Weights of a small GPT-style language model, trained from scratch on English Wikipedia: a variant of SOAP for these matrices.
Each number is 500 + 50 x the weight over the matrix's rms, rounded and kept within 0 to 999. Layers, rows and columns count from 0. Numbers have three digits each.

# layer 4 MLP up, 2304x576, rms 0.112, rows 218-362, columns 384-479
555551498549486423537544466508491499422569493459486477453403506636444479503417528446483494426478494553572482483483478440525537532522384521469563380545457476471403407492467477463530524459523499471474553475432440469472463577411425542514500450530522526511426505474462528560542536422487472462
580439532474459502509494502449476621480548525463496484526424507383514505424466467460512484580476449509434520498564436504534502481443477471553573442537492538555514463449492575511516476524452500518471448487539494534475491450550542496541519422466473540594527578485506436570515454567510487584
424457498428556496496467462452537492545483485522478480529528518492468490435536449466480467441505457512590531524465537405507515509497495478522480472593546542416514486570482534543482452527457411467427547615535528463545527538510602449469497406557419519548476512428541442553519544507532427575
564499542562513511608496518477537583528459480415488460467496436540491498426435476490512438546565513478495436555581509450526502501454526392534552516528539505416536540585482522483603469469519527465497479494501510553520477511482493503452539527509534621456528465458457492523449478455469444503
583465558429477566442512450566480468553571419461480379625504458507472484508460554476554573393459570473528482451565482580461521389548438574456498476479408479548360525477521403450470544606492506529488492390449530539461513530510563473628491446506524518492485521463522514490447479562502409433
467449454526510533442460418523538462492416464543561461563495520415450453554414505508531502552444511552507489431578614510425406544430494542478458496466499496462524502540560409526460567319495495557436423527536586557538511460438486550492577604470518492579552461386569491583450499493507487495
516570448485530480442485543442503445531523473497464575467511517565505614438541553414495521496451579462576518503563480508439430565543529408433464482489460507434445464343509538495482558482479484397401437518490519550589490465430367494485555470573508554503533523482463553492542552474465499454
476487509503614460516591564509519534431561480480422518491456519552580475587546532481493442500465592486556475517480526575481507397474506530569442550524470494440510509548559508457545504515436580457591494485473587534430467567494503492554537481477492505507514520499523471449486484429489495527
563530447440418530455502365481485425491459554615533432522515482493476511579623469442538488370432582464540490439516556511500522483462483524530549451502457510600505460444466455527365505490526525504532513517538477532533455532528492547485606532496479481496426583575552458521481449485485539477
468478558513498464512484483538565511506472457545449551527454533573567580422573479530449469514547580523515592545451544500448452515450497488526550527490509467425545555531521537479478498518570604481459486476478513523518522531509422520439459510529462510522492473515512518512558562510462566482
492504550519497389452495422527484523549485436465504530476453563502426566616540484445494504511502476587460464455510472422456495561505469469420481481426566510454458540419509513547505495552445590460513495519500474490461525514538475536491461524476520450499429488470518582531492501484518451495
521623443509495493537517543463422502481534508550494517473485463495498532455435556552526556562549482527537510528431570515567566461501591547485615500498516571513559502486509550496508363540521566487476446470496505555464459558494559518489475529538577479465539506504391480530496513518491464409
553532488488425447468478481440355460395457519526541470439415456501432517503389523478524518556499475531543525515534527430532476476480543402565448465482409499491478566452606506475445469642562503455600497551517579509498556440458523549543525438472479489478449472485475514498555479500497539470
386566533452556600465438535479521504450608447515486517489475583484459522540536533484419578468483490501595460579427481482452427487426432558526424449470471508470565481581465546508475500531536505561519579454491546570457479659456424445431540541469555522477470420439453504474505495464558527572
434497536421421488518442531505453472571383601488488493501417465473507544506373481441492493446451549457483454484469500438460465587563608530503532415545497463536537427435514446500448502548497542534383464444444485479433552457530461559501499449517575496512498431482502581570528472495523475596
495477507429518612577506489621598415490545512440500561563501483525441508517498443408504493444477499460498402546518455547532444407529532540430524546541502513494522549522476544495453418495520547454502512449507440494516465380489484417481475555450521448487458511536528565637506430410537544460
491492421504499536425505502531482448623489449439479459463557501429578489560563547518492498534558459473560456530446438440485490492465487604479512405464465502531526521572501454488440547482528492436582532511549556572494476557541522481518547518559476543392468499430464567439544501431471487521
542440509483455454557463499370542552460504522615433494509450517495431460503568467554399547401528522594485436501473482502468489515606461435564516603468436516421453439540510414485551457460617544454546571524507480478526449470539491476510467496526472465498479519495507558473500482460488440492
471424410522502490394434393561515487547539506487508537493555374501525419503533546489463459426538379455467406543526502450471480612576452521470560403455408484487332552516553494519471461447581509571482544508564523554515477506463532522565490510565506535517509458549496546432533458529426487512
500490573476463384415583504490446572500524473442490525453517514517482503434585503450562514599535466521387421474496553445564499454472409471370440611491404576462537556501544488467497525447506402520477538516454557492492452499519462485399506470522430595416469472547430526487513409396485483480
479421362319458596503450363506516523525546568456480479533540454552470521510551466466515577510560479569516502484473497552516528593540591489490539512400461581495495433539483546568507443414498501342531479480535542561473512479451533580530496392496466481479527482419639525465478478518523511433
538469506497476493435573509423440484470447510461506475574581399476518443446489536480490485436419503504465474505490471478415509523498454567543640494501556450397505473464538509489539556520481476464459502514505499540531440486518505455499524451556505506586567455473485488488430480559574495490
493543384527509415520501493582514531522526469490490418399497485480440505507462528524470455519545448536520493479524523475438516578420511457525522420510519511498510496537514573639415429469503438519361518524534539597571463512527550523473525484511470489477526510552378522415544541446479520421
420451488408431479571541415509539457514583576530491598327583474513474481268574482491324510522469498575582494548630485464404605365568606482452486416474512590412633363472493565531411456507394576520426501508403436360572526521476410424453419517646614433361506632379473556501525539552632525431
499511483505567457412451402468549508560331560395499600536413580539481456471447515475472467487563538575490470420491428439555604501464455414519470419509456428491440480540539484480516449519552587471493495573440524544507509527511479527478420531576424486534456580513500492485565475385538498456
508579644535524515528585460552462548492634500512600433432570596510626569548417503527525525488552472510360431504490446534510503424447468363535453475577540478502470567562638499467483479486391569521446421524542468531438463444507474504425496492484316476474479528504468552491476466455465458521
475509481447478546462503479434492453563464444493465551589475515416514502536458527472497486588459534467640481535506511548538459563475524517553534497553385516477502519557514372559533480528512486454550449468338547453612422500522519538476526481553564583473387508499446496452493501573471516461
527464496484444544481516546549640473509507562485506485561385472485452458515461473554494419573481433415521555460439504526540416573507477525498492499526575532502507513527469432544466452505548543484523430432494522529424485537518540410518490516574510452474602475523487474457482456457481432519
443547476550534588547510507525496428460544547440599489506495614490517436460431547530530467438469442500501545531497512438518472535513497533424379517452491482594477527520488418508436465490531498427565561485557454435522524466383473423464472496510523485427518485438519506448455448647520483461
499453410542393529463523448512453487588408583460548554464557575422472525473457462517564530534529435480569519516476609463423432532535511478533483490525451438509473453506629482504566469519514554512487447444530473514515496521478499440466512494471351509569541597395509514525484511458544505458
508482461499437514538507517451480586517468505539561563497538553551386456463462494499584536417506476463572487483562519519613519415470462524431499543515514527566397527568504476513440463584443417370484542567448467462561533486539465466535532400508509414481536450487494524464483518469478512560
444611474585637414527508507534500429559599495511520535514501513457472432640501433535494450469455453445473563523494378648426538541481470417454495451509540438493410559541502406615346514518496564468433485505517473432502475483418550512520526560532493434471394549555525543500517511575667502464
472456560559476454348529495519495532549495456501486476504443499527493514465417501532504539425523538588492622517565463567599477550560562500474438533525421472493440521492489508526509543494487461588491580532511534480589408485464573527509531452531525520521491531501567607387456558504544433492
487505517594486498506627568501591551417568515468473474507525502514432468491482447489487567577450521492462486533504528546595497526531500437506475397452440516510533448491491487555467482454462417500482444552492518498480481526514502480505561502499461521623585609508484433483568552516519552472
569452508502496460463428560532468457479536419473525469481425449514454486475504460504503479524453477436500561373492516454495514457497447500450505520470449488496578465475532499510496492511498537528483478480475495527536492489501641496511557511475521552473529482516487529507550453507463507538
511473506489407468446472553517509517513468580574513474594522529539482541510469514498469531497473501535549593502456528484585440528449518503573557512494449470527502507491536594538459557512557518534504505532523580519518521502550539453472557435462494488517468498542475494483436521473493493487
562491487473493575444512487486455513421538520497566563454466477506475492483493393564534529479478415542544456438570410474514500513520514547457489514456503459500564457492543519449592505497528568454547441525569535532524477510489431423572573387523452517439494478449531513473556525487430407436
431497512477515455561607356539447478567521633455548433491558543551539438510501448536561440444465463439531478506507446503503509557456446623464544580570558465481562589479500536453503473475498462438454470566427522398534481568454453645466491593439429390436457481527439508574468459551505557512
492361478516509553566423517506536520506541537498468462540536506545463478503590435483473544494478529549498515514450608472524545584525502518485549507482444553435498455559519426498493432492567524467559468483508508475503506435491487512511487467503447463509509471484541464519502465438541452551
524547515353497441394524486557460534520556560565480528568405466524500504323519537535480582534442581483469504533585487442472497508546364525516482459462525440436520467420525597489527428521482420514479466565509513518464550417463528432552574492462498495494485526498521490615476530589586518521
373534497590449458464489569513544447520537506450504606514464534447473485585443511530461541414610554512523509490498502594449457369541459550523431489547497566462476614545388561561471447545621574497564436592542450527403528492538478513527563512536458449479433472600471422536480526529528385583
542482564531636497513485526591613453468594577516464436434578469491492577510565497525531484587431538521355555526568474424511544476464491494450463505428508497418552462513491535489526440546501477575478540494425454432490566521465398511499533521543528402376558461474448467610592565533569630449
451460497524513490548459431591489503504596422431579541481494470554501537518473517453524533404447559511496458469461487477486446492554505441457437475513472461481478539406471449463517567586552500505498468545492444555498388516526479459440507520466543496434508548454505616456515666511560492495
416457475530478562409529495484457462505469609526564500502565570546507543546463506487474473495513581574534568521470471609481520613486499559510429528565417483507540458482529584562489446529600495426500476488540522521415474511493512496466464484535548456493492632483511447505502397504341474515
511524522470505442440567523469466514514479466448543442469480503496515488486495522537474448508424454385434392459452585462530517522471520529452515404429399494498479510452425516508455490469496541414485432522493461479447524494499513517518496473592463604505471493362477562439537467506473449466
485477534598627437420584481510520488545558478494549519557378593538436378567497446605491503398407497481539497532443512579467456461485491326476427506451464456450532501637567417496491491467528565415555582503535592483531414604583412643525484471373366541512473525500509562499515517473508505487
565512556438567557429475505426499547544457515522428456572478557496533487420516497534500482406583561557444502444534515530477489523454465463540485484557535429446487529479525525459500451520583501441508486573494459519477501529596556562488519518509482520553571488389466372568472433564584468574
512512552536521506529559539450487550477535474508495502411558464469484440504493487467485489426413454528489526534530504544528527539537484532491533395439549496476487469530543446494537458552424478458512471508486497481509592479593456484492568494578532511575488432497475517515549446459535472484
552509496456517505449498430616471552503515562496478559439408543572564466428504490438449443521561506589501556409481528407419480572535439482475483465441458582477504466508527470515510475569489523563439462549548548518521474527553526470406492573490463419616559481465514488429429465583526505485
480484449422520541403546384554563541485532597479404519439527498477472593585493459552442498542378523497517500467471568470438413455500388476422559512490567512404500486550543529470521443540481579519450514568411469501568547512541532512577464501516541563520413537481442457527491499469424493423
495500563494476386411574465430494565444460531460637585522533560476581469517449526455515504455513461524520574476483540461475499429479372442507511534524388606448481558547415573495515487546613369455469455527497481467470409596485468466411467454512479391457496392517510537459539531483550470462
524516451484414446468514513559378539488485484491568473530511498535543491502453435509554499535511496455485523596438448527424493540492537599495513553563382497542467464522506485551551500477467498417468552426502551585505527543398507593561557502481467477531440473477457521547610563509542440488
506497540406551485498680432531466470412576528441538489485496448562510505412459380438503562423512596525474603513449528516521446569505602465598520414439421491583469607416475540572525515550532478455515441415568622557469526504582454549474513447577396539605556528558520427516566433514397445440
481585526556510358475545406515503501563440477445524579551527535501488524512454484530515582476474499578480454406507428547533528516509493505404548553480445515487486497518545499442565467408536365504529501427445460500538384521428507427622506540495482520507622463484462514585518512498511438555
521552481493360557470423474468535617493591492501553507549617615539491556382509461447546435493591447563469444517515520493576442487447532489469520375583493460544557428430550543561536474542495464545522504430474464463557451498442561534391523523527548510513510496518494515457516503493434532460
538437545495436493439427615533524479542493458553523461498550511441459540441469478561460560522440475588527533435560431582437465529515427473520529415451547489489523468470508535491523479525499497502510497438500402487546465475493437498454573483565553507562480484541477429465538439468419499482
498506513502586521415556428461529427531532515504524483581447448516512460486499560453497485510445527622547510534488481530479546481484498544588526532543544518484446443504410521514444475539438413559467492522520533484535573478494397494541429478511463527413443520502517521525387437494538430458
546548570515490530505600439485544566454413475405461499560570527556639460369284609621597550468412528284551477447472433567499440500530495440432465505505531432456578450530622604552581421398458600551485490621495500515546476707428478546460586442604344493375407494513402599534463536463607535407
576485544461419510492459556544566515448492451465463470464477452604458647584500528384512537480437437401569554464476530572557495507501496627448577501487509522530440607535460485433469610525434450495494503440367460464554566475489603488460504489395501516601480457521564472562450487430549542507
511482467480430514462513484461580606530457539493396548501348542635490385450334582551493521472537508390401518424585538558322526455380358479499441609548550547435409473482435490413517577510479530460469568383498375565624525432483448421388506516389541537602442476392477615621589510409303373502
525456456522521426548534520541502521452522479506560467546540561516511426481492506463462457526499517467526388497447453515452526437492472531470488541499429463528435522429529499484548486538409544485524510500472500517478506564510543438455489479481533545529485507510404500586502489518378537491
481499440493573505557490438523621496495443519440531528506484550451455577474436550546415438550442488496515518533538582529499481406502516486589551540516524499542442381515571445417454469554492477490516592390459486528542437426397532404415471499537483410477420486501630465486510511454507497495
551426556407602588500546564521425519498481508518420442516538470483525505498470601559464585624452467541454520541402562502615485499429524560400543493517511394586475479417554484497520412479580423451495492538522561501577428470523451534506458500475511536485509452448534458479597396466539484471
464425549457544524538520479503564555509453495595520510641590633507401598490499550498480512478505483432451524573498466472507444610497532502457481343502462453490487446549478498484569506538570436529504482491622551491460519578596556554398489453408505445467471452551482389501528587558580660533
555571484483532443542539515478517520554527571558514398484471521510539511486455506474410526525521458492526462470412538498544533488487511540458470504463515492552390554488438455476547615452514497557518511543471463559547489480506477514530594373491510510462502518518533536539535488497459473524
432488455515377457418522409504483522570519540433598517455526530570530477574504528473480570536447523485535504419476497508546573567424523479499539572535479461518493450485469512536500598570575561440451589355541534427459533403479492548517596453487499424459528457517540513455508475558508516501
504462435515569395489509467511511546469462598458523464556411515525518426462490572538492487425515442493557489516574454539503514471539552540539470500497416451492501481547414503531493514555430530447544547568535467520633455470473469466500530416500462553525503477485609558467553469507464498527
624483482545484480484531589478577460528542435467405492501457521496452436495415486468497567522547521514555503582529509546610507577497371508498478519503470490549633488498479601518529486448480489472468554473565428466512517570481515419586499532537449531556497532532424479679402441512486454514
485542504530560543474480474463490527444511482493468468456542518451535459536466573517553502563438547535458554566476553486529458507502544434520576518530481452513547492473557515537549524527488504497540442570520548582488539609597520518506557454508479602503524433406485495553471523459498512488
492454455505512484447557503543489491550552443463479538485487551515482485472448452501529473436515560505547484481421471562559535519510455546406493504508447496496464565543540508474543494486488547536457545489464547512584446554490526506531469478496519601418452533503577473498506425492547584543
562508433469457450561406466469554526516526516447549475558404471442570544504453524468519504480544502444449440456509534525431440511537444446435600544560502472452455540469440557504520483467440566542473525492477486460526543532501511517542530478541490560517621454449502529532457496468483514456
499475471565486578562570513546450542461518528457567487441464442446447384478502537517452478550545548463564552427598494394471483566484433604364462536446367536556456446518540532486399472512415613567691465569471565439545552497522521473495507435631464616502556547553563494554547613473558445386
521487488630517502508462477439479437471514463451583566518535521507581382513439528414538471502486446435481473468478459519494541541431516530455463480547526517523517425538575459457482505455515532522459444558466503536519509484451475505461494481450518456438524549479511538481533544392444494452
437523557484432464475604503477466513426538518536441568561500581467494494592486538463442496526517511492506489499505531461510542596590530413470530496506482550463420441484527445456433541465498520582491461463545493475436506575628535562530526472583527549530541482441537504461587467528469476477
486468417301520443523469486510467452579426598547454421552428535569379465523441542476434521484502387492543535505453436441562444504514486552465559518494470462415536433478503420438508511621453467427447451555484501504508475474482492445402468441561541503471433496491566404432479472455465508612
458570514461482430463450524536539563538388497479476505520559486562587484460540496522454463489459509492522457555464553416543484536467415461558482580508464487479469521576466432434494529589548623497510528424570645533531536582508582528513472493551461441596469455576530529508510530503472542514
548465527440437477495646488481499570578428549403482538525555542488433554491407410457414564502468575521437518526535504566524511587535554622470529541564384544412487540494514496445518556509536461504457607493502455530528496550487444425490469524524447464577530434552507498434492324484447441484
439490517488508475572518504546525398621514581525541530443530568670518534495451498492492589529454515485468459483472536499488473565541564429474542511437549516480530447459522515565521456490422581464533471536502452462473486473546584527546501411467488538426538565500474513404508403496496480614
513534504476485513535517473499549501429530524499465529533408499472549530485489587429521479475456525574549393495419575520503497594539495529585602462495441498513532452510515445524540466491422497488507512518515495575508489541452465503525528498522427538529582423451532454448508466525478414495
458497559484557515601485588522495574502498470479467560489503503462457522540527517402558564477465470425519464513499475471588453510567454508530460520559485531393546497505467483458552504466501520484526560545435530453599557496428508472444479442526452485510487494467483496396523460458495466497
506507564487540523500592555504501502537494519454428566394494472500570497540385529481389440469504486593448586421453514541497503509437447416485467540447544513449391478538610578420460442434440521514516451658468490506588486481426569445519503383504426510438483479488510551417553486554500559567
478492531483480442483565491501548530477460524556436471506552589482398608541377529417576542525466587496445516459542540443531549444479453467488490516490458547561435500444461491390498482415532453515454541490484559503568487515502550479473435442456593448462469556573497495566601458443430590498
506513421482472490533561480553552570440521469453463596475427569512508486492512537483525573403432542551387508510509499493562532388502493484496489479501444515497548489530502515577495485447384457536542428522428555539388633486553454581531585510513555541485510489474500499544429608546445515521
557536482495552447572500549563523399576409441536502428491538595557584484580584514559499526499484465455565396508494423549631607448450502415461452512537399447330486584544515543519502514489534529591435522585472521478599468414548446502561565500538558567450533395554509555466492394535404563458
540464500455587584491474466400437511527408489383495532556465474554418476506489442426550485532555524509494490520499442463538615401490554556494510443504479497445556469480553493538427580404442609473517513487456504450483467480543509558493518431487501424487439562534538433453422454498521484442
553493538494537389525562518489441454474489547428446414467549423475425411514535414544555484507544468494544508596527523423551501485548474533543439440578541454514518534578540545522460514551481510514432508489511529538494467440514522500501549482568490523522447504545579506512464489561517527376
519535469421565484498521437528416453515434522539475513494512473526564517394464425510585503487538482543483513511541472472455560480478470609454488524497495557474497453535501454555456551510535488519445505523621503562504418530449493454538458403477458519529490510513603476476572464551465496493
373586505550532480564544608547605545468432477521560437475450596524500518353565606490546528516519491508435551489518474509567544499545422464326359493525488523473448470579367491452482583509541568471439490648469511506379516508575536482373532423572501574387396469349471617578576526498459478474
560528545389522625493463323564488432498548469447518534483523523499401459474409485560543526509484468563522512504519522504477530545458489489450427554380492418481483546498579516528508505538565538473397436491561528486479509468518374465554528445517482439533360479458463511519439501475447523441
522417568521552501470407485502547493628464651430647508582488625595459504471508415468529548350488569512414470446420534397531522498518427508531563491542475574568532493515536416524369491555554449506486473468380510509550487518448457498458541487616481454456497498413508450503386487547481435547
412626587391462468412534550562483453426563501493498556501543474594599515549472511514526506545514363512540569587516485537472564446446465433504577421489522498523563514454527538486545375476426447427451513480507421467519504573518552549556457533471506496579547443522554513488528418489541471513
495550484537486432538488469410514546503477510457546425475485403484553455556548513404539548491546472555499466492500592490548545399486614510458535479489443433523472436551501531518488469524485616532577496511536533485537397526579543508517486495532446454531492431482427448416474519552453536512
511552510519497541497588389458500517518527446514546474558427444581543502524481442551503489508421444469604560519485566459485508495448379447562485530531502379560571536461558506452467478521407494458526499542439554509493471526461404622398516549447614433430514505501498518453506621451488472456
486515490448490444556502549534512468533488448512513562450475541456459476558520544492594473456523479599513432404494622455511559440525549522519497477464541526506482470500344449477455426468515465557515489567540507472452535462527514568460448524473522542402468530543595483496530447462552579534
413496494444465521509552502482487419459476592458513468479503504528475483463532454481462468450398488585517506495560395508503426584533456529516549458531509492509454516445509602527446450470515558495520438448517542542475550422445527527507432591505486531555431433441478504467446448531568447492
523417432568566544577571502551473471535557511505492468556397481468543485495513553543503506515493400473583425569460471470496505497469437616439464607481579439421484413496563535474414521522559512460566488569499534646513537520513520496479436517455452554517381514581407562518644511516533501554
540533479469502504438513464547461462448570518433474520515452485498558545492528423474436498556457516569512580502466561444378451524499504501552439507491593525432524453511460489578497494524483534496479473529466459455595581422467460449495551471574476481513508584469486507472495459465486495578
475498528502526579470552563474489495447440470539548513521484476476440467529518532574506532504497442527412463475466539518421464502451432534479435482512456416519537504447456467476450537457410545514520464586510465478437549437546438583566530460474441594497575435459552556525498446539499547527
551599557420391603488487478543486537584504479480436507490521545498516445471479385567436488466455501552444516472541457549512441483539548528501490465520485559579494520557483488458464442441523428563549499508526512557521468552437520453508525468471478537459517475426559452575478443429492502453
498504521532454524570524546437439430549503568484464486530523551415591556473564496507471556450507389477640469451496445600496522480477518477487477494544492509536509591510550521509446605544474425480464464538449565600436502489456520524506460466583472567513506491474493391541494556418457549454
460459460520516553446457480397414528482436585462479529483431477563548537519404525591559588477553533439493596462590570564421496446551458513467512496477458458485473512496529476471423485516462553448411502487504609481486513545506503488527519474516555507480460504492453451567517494440451425494
463573537498478455612529525524592459537524458554476433554558541441531389453523590563456532469637420472514506586479480442586538472481407453459561575412462491481506513525513500554506508444570456478552448510480476449535480501541502586451504518546546422544562536517514561534469569463489565545
514489451531415482473495461498559484447504451508591523421492481470490521526489554537538387508435465531537593455511556470540548446483570580455468519462483394553584463555515552474396530450501495465566463513473456552416464579467490602511472458445526454479528412552641537575423509534529466501
521571442516493536459546437497497469515457372499492503466456482541468554490448488505458439414529484550509471580548495413485594498511559602552564488508469416521528439491559538508528531424488527505474530446448494565461440515457466594536487543406511458567491539470513466441548487541529554497
493380563391542572529474442447477529474555509451499484493482512485430459566474575410564558505479522535492515417427438520502520562572501439560566481475551469472436492414540529508563549506491514529559498557506494511488513598501596552563487545622517463434514546558595504525501562504451500566
432528426526536491517570558465540530472499487527542454524489556463544545524505425466476498539533437579508504470494470617497467549489552503586456454430439512486492509505482522534400464575542503511429439461471427515442475481466519514469501410467513486480502590544484522575514486555519513525
467411451439584413498496530521511404410487407345563535449447442542421559496429543418510492458595536580503445521537445516542555489539572460485414507420491406503471502484416422461535418558521543563474478401420450441526544444544457433481502382386536593554508527499558511516587405395497477539
528533453476455469522451590491442517553539503490445514483523473579548519514458430566488555553496564469584509481450572456571525482505478442560487478456497463459483392507457493530529504505555466454564470485527462500565402516531485567457419528519616517540492506463452526398429461452470560507
428553426430510396471533429500643501603502458412489400333481564422551507552520474457406536510459614545456480528573476529547521548526411562496514459468529521478488523442474433515545578548540637479522550489458559523494456660564451494591480506558588417589414544604573487533559483481437458492
667573485536454555491448505524469551531503587429477534523491368585480461515484568434606625548519458493528500495453547493459450448472483507497518415451527472405413485554477521631429504556488546505514550560394451605530546500465507473528466511567414564486514561509428354532545477616456461566
478401507516535540494507554478508524521409503545543451466533403556477439447503609474523434492491500537497571490509391464511336520449520430474520586560481490513475538505534525502540541459529447490513467525399452450451540356546566524478531476437463592555486637448523489440509480483491467559
413538481467556488488567501552506479505431464462508536492506564540503566464478522551538519595561450521474459442474659543444592478519438448568546527488410516520413482555534434404571483493497513496504584524418511474572534545533474481471443473606543459563453521506508545407428485547390501466
515537498451367414459377555476493539438480508477490497524435567490458522488524433495541569560505590575573477506626490526462548525489468513493465568502531443486602439504478603520513450452538541498496479454432468495513411539536528508558504600489508497556477584447529592522506451464408552458
520389565486464457467482509507591497502492495539502485421540581491593387509527497533462478485529587476526548420486483561368577491574515563405468451499415538532489472487549554593527457458324495542504466541491586523477566473542473533554524482473504468518515516556579402458518568535483509524
539440445543546532469512495464508560535516552501535492468501524426412600476523541488486586460429481566459510513432482603534470523509494582517486497576441548472455478472651517477475486428410562490511482524495569497545504525517515423444531437527529530525471493535470552552453493456485480507
505421458535479464634527556506528560523507448487519444473544455551581476457581534487508565474519466458464552502561490502446520602411452530492506473479517466535548542478470457509466414557422444494461618519443456505583524529424494514515470524448486505534476498440540416567468498453518458506
473449419496477496504493467505474540499466540576535534479438499518480468433506480459517523529637497567458438452414529448547589465496506498477572449490503513527506441422508526547514505490491542565620499442480562473429519473472563511498489469561432463533550455480500648519478447435460448599
554469477570526510466537440446426480563454426514544515434499422565437495437520472443538579480503457407472469419538549522512433384434561538449451470498532645483618545577466502481527532555497608461564493467527521531481500356424458522454532456526516482565465534619478378521563531524528456606
606557503474609548511543450594626449556507422466545567465568530463459427541443474528447589390590432511467495480497556482529539456521412448391466494451459471373476492460534398448421545506491501470584395568466489476554590563561544483421520574492555557430477531546530440500468484475545513599
543509554487559489572452474546471447495478446487590518552520500483507394510518425513509595472532484496532501545416494389500486507488498530460527435585508482498502506489584483526522480541479503532441476544432493485540492360493504540420471472496482505541552497546546497528579472453491442458
475507466419549505449630499533506479420491487421558494559398536515475605532537545549519409531536597457532408466495536483530459466532500499538523426587490599418529474510471396410474543508430502427560458479440509500479516382487420330471527479478441479510465534546520377510508550572540359440
350491470572547513478529526478520489484390450458566462452408511531507482423397466536468595529448578440451523498485449582576548573493460530495557553553522426523452446531467538600594521552512395530503567427475576552438563456567377567491432483550588569573547628528559454544574513492560456554
574495477486502540391497346458563467533438498414465456554440501552423538569452529497472558405490526508552528444489480503489485516555498586607449457542469540451437585495646459485437449565401473436463446540617442545472429543464562466489673514478474537525447432530535481471516427494497484492
468451470526492477546612488606404552431556513505536438503431486385580540481493499527525428468479466517499513487579444480520572495510437464467489554461457528507575387494552513533501504501467550436501453472480583548463549534512540617419539499525465511512456506416416469456514518479462540461
541480402446543517576497521550469584492519545508502494400470519496477434494501595550518553522445560555496519537443513570483519553471550553513467538509436519578502456494446433558525521548479584483513511572483492489505540577439506458569438570489531545522519467575494485514568443437487546545
586419509433472486495434449463515588543442509533496633581434427443540560492531603456502587487664491533476528506489523498461481618475567511369510489453526562473568557526534474520483511436533517490571517469563515427498446511530561505514386554541513530503471448372588534596525511406455531437
474568496547473472521454504505521413488392494501395521520499500543557492578461500486453584412544487471514477500490558443474438550585474447450491513569475572504416517499454547501494514541607509510422496518417519489474431471473509501494529515427552487579648465466522535540568471504471526468
517562501469557547393494418544536487474561504438482448508501582459553525549482451485538514477478483428509572462497498478608546447497508557486451469470549494450503530511490505493546545435625484509431559528515494618547493409451570513474527444497565446512465529419587557456439470517438545420
464505593448444503529464531465455442464520494452499553505458455582601544510522544556509489487528522387513443488578460483447442431389471477486534550447463437458530439480391545479525520506596488580430525523491469479466480535475438525477505585518529535514484601466474576622471526529572501529
453519455623412493499444543502410434524422541565568488556609462575507510542481436448581612474427498616538437533538460460542557497512422556491516476470483494559509497525550491527541555527510544470524514578403557560466595431571467414532504517569453538488606528439473538501557435561492516484
630461503506589565403566474513469587508436563512525539544528526492483548422550486432474527418480562484593498577471520551538517409435402439412486378489443536531549406488404479580498509506470466419466493548517481464457438441575577421439453492496476596512453507558536417487457567564542502440
574489466443504553445587420426541442465609524463593488577459494496530498493532457563521491552545458508512548486456526551476470568567523562462440454505417540508466521466501436527517410547464396523452517518541431564540414546489462520551523476504508521529562481519530532454408491509485467421
569511489478452469569605495537525477496445480503470396521532408411533482458527493465437604517501450496468425557508471492531515504492423441447479469496524475542571428530465515469462511458463485492540516471452462474470502591524533543500453484525463492445572606453537479447482361612487448481
598501527505520582518496547543599517405484503445467494502424543492508468508455547483560448514558435486472507514496485523524559619444468448451522413532508510493509547480487506497562492477495510469459518418596493513463589451471508514475486544538485585521496522414511544533514396489552546456
491498509464519499539512524448480454443556490539602474471557547515539539494478445524525470415513442512530472523482501536517457438507566463558533581506466441465483443541374550565491475465602459364475562594523497537551523467465470645545511513556475503524457573557642542547435581516444374470
533480525547493494525521569504480472536419532515477536515588565432512516474516524452521521476481532459439544399502499473520503559481469502459484494535471592501556521523475553537562501557548480588433498571545487480512438460477499460563510424503529531553447554478514535445453451551543437615
413547500556489502399478375736478431533526536599477478483626541469533544482431477466584476483504482509451454530520433494484511499538482487349505487482418637568573423514373539456437497519494494512437429521534507543598504494446477376427546482466453569420510449521504544616495555446434384518
525459495529477421523592525567503501496554415433400502537561510510567540527484493523434451450504543525483508541466504544537516489391448518541466509486475564565467536499445509482478427460506488467526489509636384593469529505573481420535475545527424582517523459588489471509466580457473545480
512560526493525345478511553515545520586570543536528432523632553500429463522592498472566535626467517532435545460495509512454547478412485559457526456460433508485546506450443547438556447476377423466450502477432466554565548459537479520577501438521513549453582493397493604562438560595536629545
473381498432515584499463512487489587483519474544475520548487522534535599445544442459461472607562476486411508474444477449540528534547501506570510425515464539445428501506528394425496481469410578387576502407483473502500536487579537503479511468520509532487414547497584509499449565380428450488
508513528479471550558534489547609514443512527473615448458489519541508506432493539428495537514481527576515511544502556568430638535445437461529584466517468490392516565511450441490546526456406484489472437504488541500514602531476466495506450522552476534430515479507482417455537480551510449475
459514510554533461440494481473484576599503504537482476509438564490478558421483545433522489504476623459531454537477480518458556406503518479472446465489457501490482376487555515554499513486539518467459511512520512558527475533535466474475474476584456515479474506383525511499481545523499511455
480497522367500507519576504520446453418561525576531589562372463541442499475490460499498481466508559526501595495530518460541548549485455617522486482608390483507409492492526503528508458564454456473410489446383492444538523474424568472394469471412491395501550457604541501537505498532450415432
496564434487475400443429560487475498509459511506509587498540554542464494499530400555473486506501419413490528463554538591591469496540429550494514502556566563531508503517484498537486479499539509539495490451520524489520476500504499409453458473571473523465454527520481484431437475465464470483
429496491521584528497432453597534452502439511446381476511530476473536563523511519529551517470449506467532524529562510462477429519592447508518560481403562520514507501486428514463586557438601429429508485511495471431524475427496617509506534576478577468497449573377451484467513510514433433552